config.toml
d_mlp = 128
norm = "rmsnorm"
norm_eps = 1e-05
rope_base = 5070.0
init_std_up = 0.0687
beta1 = 0.95
weight_decay = 0.0
warmup_steps = 200
schedule = "wsd"
doc_mask = true
Each number is 128 + 32 x the weight over its row's rms, rounded and kept within 0 to 255. Layers, rows and columns count from 0. Numbers have three digits each. The size before them is the row's rms in percent of the matrix's.

# gate: layer 6 MLP gate, 128x96, rms 0.403, rows 108-127, columns 48-95
# up: layer 6 MLP up, 128x96, rms 0.393, rows 108-127, columns 48-95
# down: layer 6 MLP down (transposed), 128x96, rms 0.372, rows 108-127, columns 48-95
gate108 113:120123119053125144158108124095089124172161155128126114145113137158143128090122143160190149077053148085136084149140068052176089092105155156138123
up108 103:177105168130151126149143103133164161096148136111138147118148116120066163131181054118066089155159086107135166113074193140140215090166187100136124
down108 114:163105182080102130162103138158168171121125111128036084101131099127107081155111114188125132175209132115095123122108118123117129163076105052140121
gate109 098:101140120122093147074114066148117146073147081114099154056148152099081062129096134110190148120137130180145146139136148157143108095132136107134105
up109 103:154175165186119167138116113156139152120201095116148140134152078132118130166139088100130152110042105069143108169111094167118076095140088074149126
down109 101:096139172128109168142112086136150155124147119139108166144152158101188146130160160141073124173144127161114113109106121145124199097093163135128092
gate110 098:115126145105124161072134093182109074116126127099145083154144087104117162163198112176121095116084193168163133133138125031153135158098190102087178
up110 101:119127182180122176060075105156107064117065144117077046158147100137167110137156060149143134111191137158161083147174092064164146143106144159111162
down110 102:160045187110103188109117072120104107117160128110132125175162121107209173106192121103071172116067076135079136088155147129154168209104093129122083
gate111 096:138126167152147127162163107166126120135154112149080102105141107137139067159091118086117116132134119160133147175115085161117087128150170108181203
up111 105:150168121076109136176149126130164172127103110125095126197089102146142121166099125141113094158150145099173149127105099155121085048126136122117168
down111 101:116142206153100162112137138136163148090161136150145107146151120106099149115187181180101114081162143108069099130135200141065133122191167101101099
gate112 099:095145118058126116114184097159124106087109190073154116104105122200140135137173088116144193099148142070164134177106142099150130096129175103186111
up112 100:178086159126104148079152167124130128108059119167089150142158188113148147150125096138129128189069115101122141144134141175114136155126191133085141
down112 096:111106069164123158126162113153141096112103099138105109115077168101137060094140151134216109164186119152126112054090155192150144156182114131149131
gate113 094:188110138195113117113123166096179185041126105105126105132098122135135149162133082099145062131137108161157136144183127149115167169153119100124125
up113 099:122169132080098136167159107112139082174161213149144088153091073181131111103146117119146167142106139119097146098085097124147143068053149121148159
down113 093:125192153129124119154148142139117091102150060102107106150137112129154074158147069100117149111134055133189128143072120103077153137112129114079141
gate114 105:106140116146056137129079124116138130084147084074088134141133106153123177115185141164193179147129207125116076133155102119122063064134100106111218
up114 108:121118143130099171093174103157106160104146082101145126179098133104165135180159127176137159108108050161150099150118129171076112134127091173104101
down114 112:168133176149058161118152154157159105112127121069063184131169133141147148118140107157125145140132141100169089138160098127115103122131137182118128
gate115 117:142164066099148127100135166129205099099113122160121118185155092107076124175083123093108164095124125113153152134141179190123143119140116149064096
up115 108:117108114106113105101070170162154082070164162079131140112121111084142067176154151137193143145130114139109192092128144154145082101119098197115103
down115 113:166120026083065145093169113181163124109106106110078154185127128149095133153107130151084085116106128104142109114103140136144106123193137105090136
gate116 100:159143126123117093144059113106103178132145087117067069074068135122081189099136111177146137140097215104086117095101083132112088105096095160178124
up116 109:149119106102147114123145153147218122119097126093164114120092119055127151129133111113155098142131074151119113172145121115171202096085173154151104
down116 100:147147137123125172116106183143136150160137084120077118168158123146163131115176134140129092103132172107182159114145117123097110155172103133126115
gate117 094:201113094143121120188125119141128142165158136160136094131138135106135123122127072141090163112137123091183193091158110157163155138140095158133107
up117 100:078161112140140091124107122119101120093127068109144170153089136207094153064067094136139097102157147118062137152117087189083103089066154171103127
down117 101:154127079126137141083135175121117135091125076189088085172119127073072124168148072133139114123100125171191098154188134149117162168068151098121132
gate118 092:106176107098081072104172114150134130118159045205110103122112137135159152112121104119161158154104123107171092137163163195165092211194115079118116
up118 103:117147092094156136201100123190125082116155135107118147162102114104081061135121153058135147085090094178144098108092114166141109095108157134082090
down118 095:118110167116175168142143133178158099096169122147065156178186123062091108106141154189152130116150143112067176158154150123107116120080135158071167
gate119 108:076135116145132183112047147127171106123086140134067125131181167044121156068105170204142133129093181126074111116143120110162147108141110128189142
up119 102:168136183148114125129136116131150129164141040045122226138080140107142143121148098097114163139161107170159093068157104146127145136157124132119140
down119 101:105177134140148097050173067146090131132117137115123099131142092125160133129122156164165157139117125099203107124056071181122168166185095126127161
gate120 111:179119123120151140079148081137101149061118186141128134091080131118096078158180105083149104157159112109130170106061103079121122102117169100088147
up120 104:086117150139138110137103108089146135140147138042187161157109126128128149131133099065155114128105147122112140088160174137091124138156160126135138
down120 102:111093147079189109218157144139136154119115174111159149130153065107139112121126132158210138085137128109107092153173130177104134177141180186130075
gate121 104:123107140116140085135150133127123154112105153134141084071084195150149095120121103156099113149145191155158165139131122147145097113114205119139136
up121 107:101123115101111050101115147136171100119129158117170137055153132123081074092146094118060083153134101165123204146128161176102125112112185066139097
down121 103:082141129044093135197159115072121110147155105089123128095144143181097136104104102104121103099121188146174067093128139146085145095214182173185120
gate122 095:129146174173135157094108160125108119135095111165175060121099118136124070138130073104106182158178105127152100110150115142156084105158156168160133
up122 091:060107145119193089152157084123133134112134144092117191154141102094154131110165125144128077186127111098183162134175160180091165150094167144113122
down122 092:073193111138169127122109115151136099128206130101148087132177081104144122117127107213080153116108142131149110158128097175151174155084076147089108
gate123 093:166124069148090126159133119084079144086157069094168158107120160079129152096156114096115131066101125137130136146146132151162143094122139167134105
up123 093:115138085138061159173104146134153167129117148137090089116092074105163108176154164077097095138144159098097090174153119151167116110156160148117130
down123 096:158179141084156164148102108175116178150131164104134105137102077084117110154116223105150129135136111124130139110110142125172068166162147110088101
gate124 104:152111161116083147149123122144074136082118095071084152193120095118139103109154143080165147060095204161131139155088140056127100092110133115125148
up124 106:125104167115101154107123115151149076172184062079108116109154109155128097136127134136118170153039077119106106103148111156151139125177153136143139
down124 103:140096176162089135123099145147092095093149108101149106128133118150109076126078135132153168188135097143115124095174092130091139130153168155149140
gate125 115:171098107111139091062111220101110173208145148121136134113100200148150138166061066140115180146133160137138136165146108073126144167139116117137206
up125 104:103180118129150146168138175110146073106149140117169161094087095185159193107125122103118107150169149184113133086120156155169121117141129136114133
down125 105:116175123107183117093124067110111176132160156139068085131139113162121122101157131116134142129143177138086064141133142114145111130194106105140114
gate126 105:113069144096104151138121127179144139120104141159137060143113159089130088147176163130165106103158169124143053141186112215090163125132134083171187
up126 096:132168138155118115099131127149099143065093176084183129113122119135130154165143094146144148094155095069155168170105113066145157121081083172101097
down126 098:163164164158125133054055081097096146138111130107044169112118121092122129117135109161114190117076111096138164142114114131151127170172161096121086
gate127 096:155143117052145064147147095149151139091097176064100081128149153136154149130130148167144187119113134135076142172149130088105150101118120185113145
up127 101:173094094161159083149187129116071190112093155174129100095120151152126127146150123128124103075113134182130148169122133117184081167194092110128075
down127 100:118084123141126170086137163183086097137118127110109178102089167156163075105075165129129129130105104094199111076070145126137182135086140109129117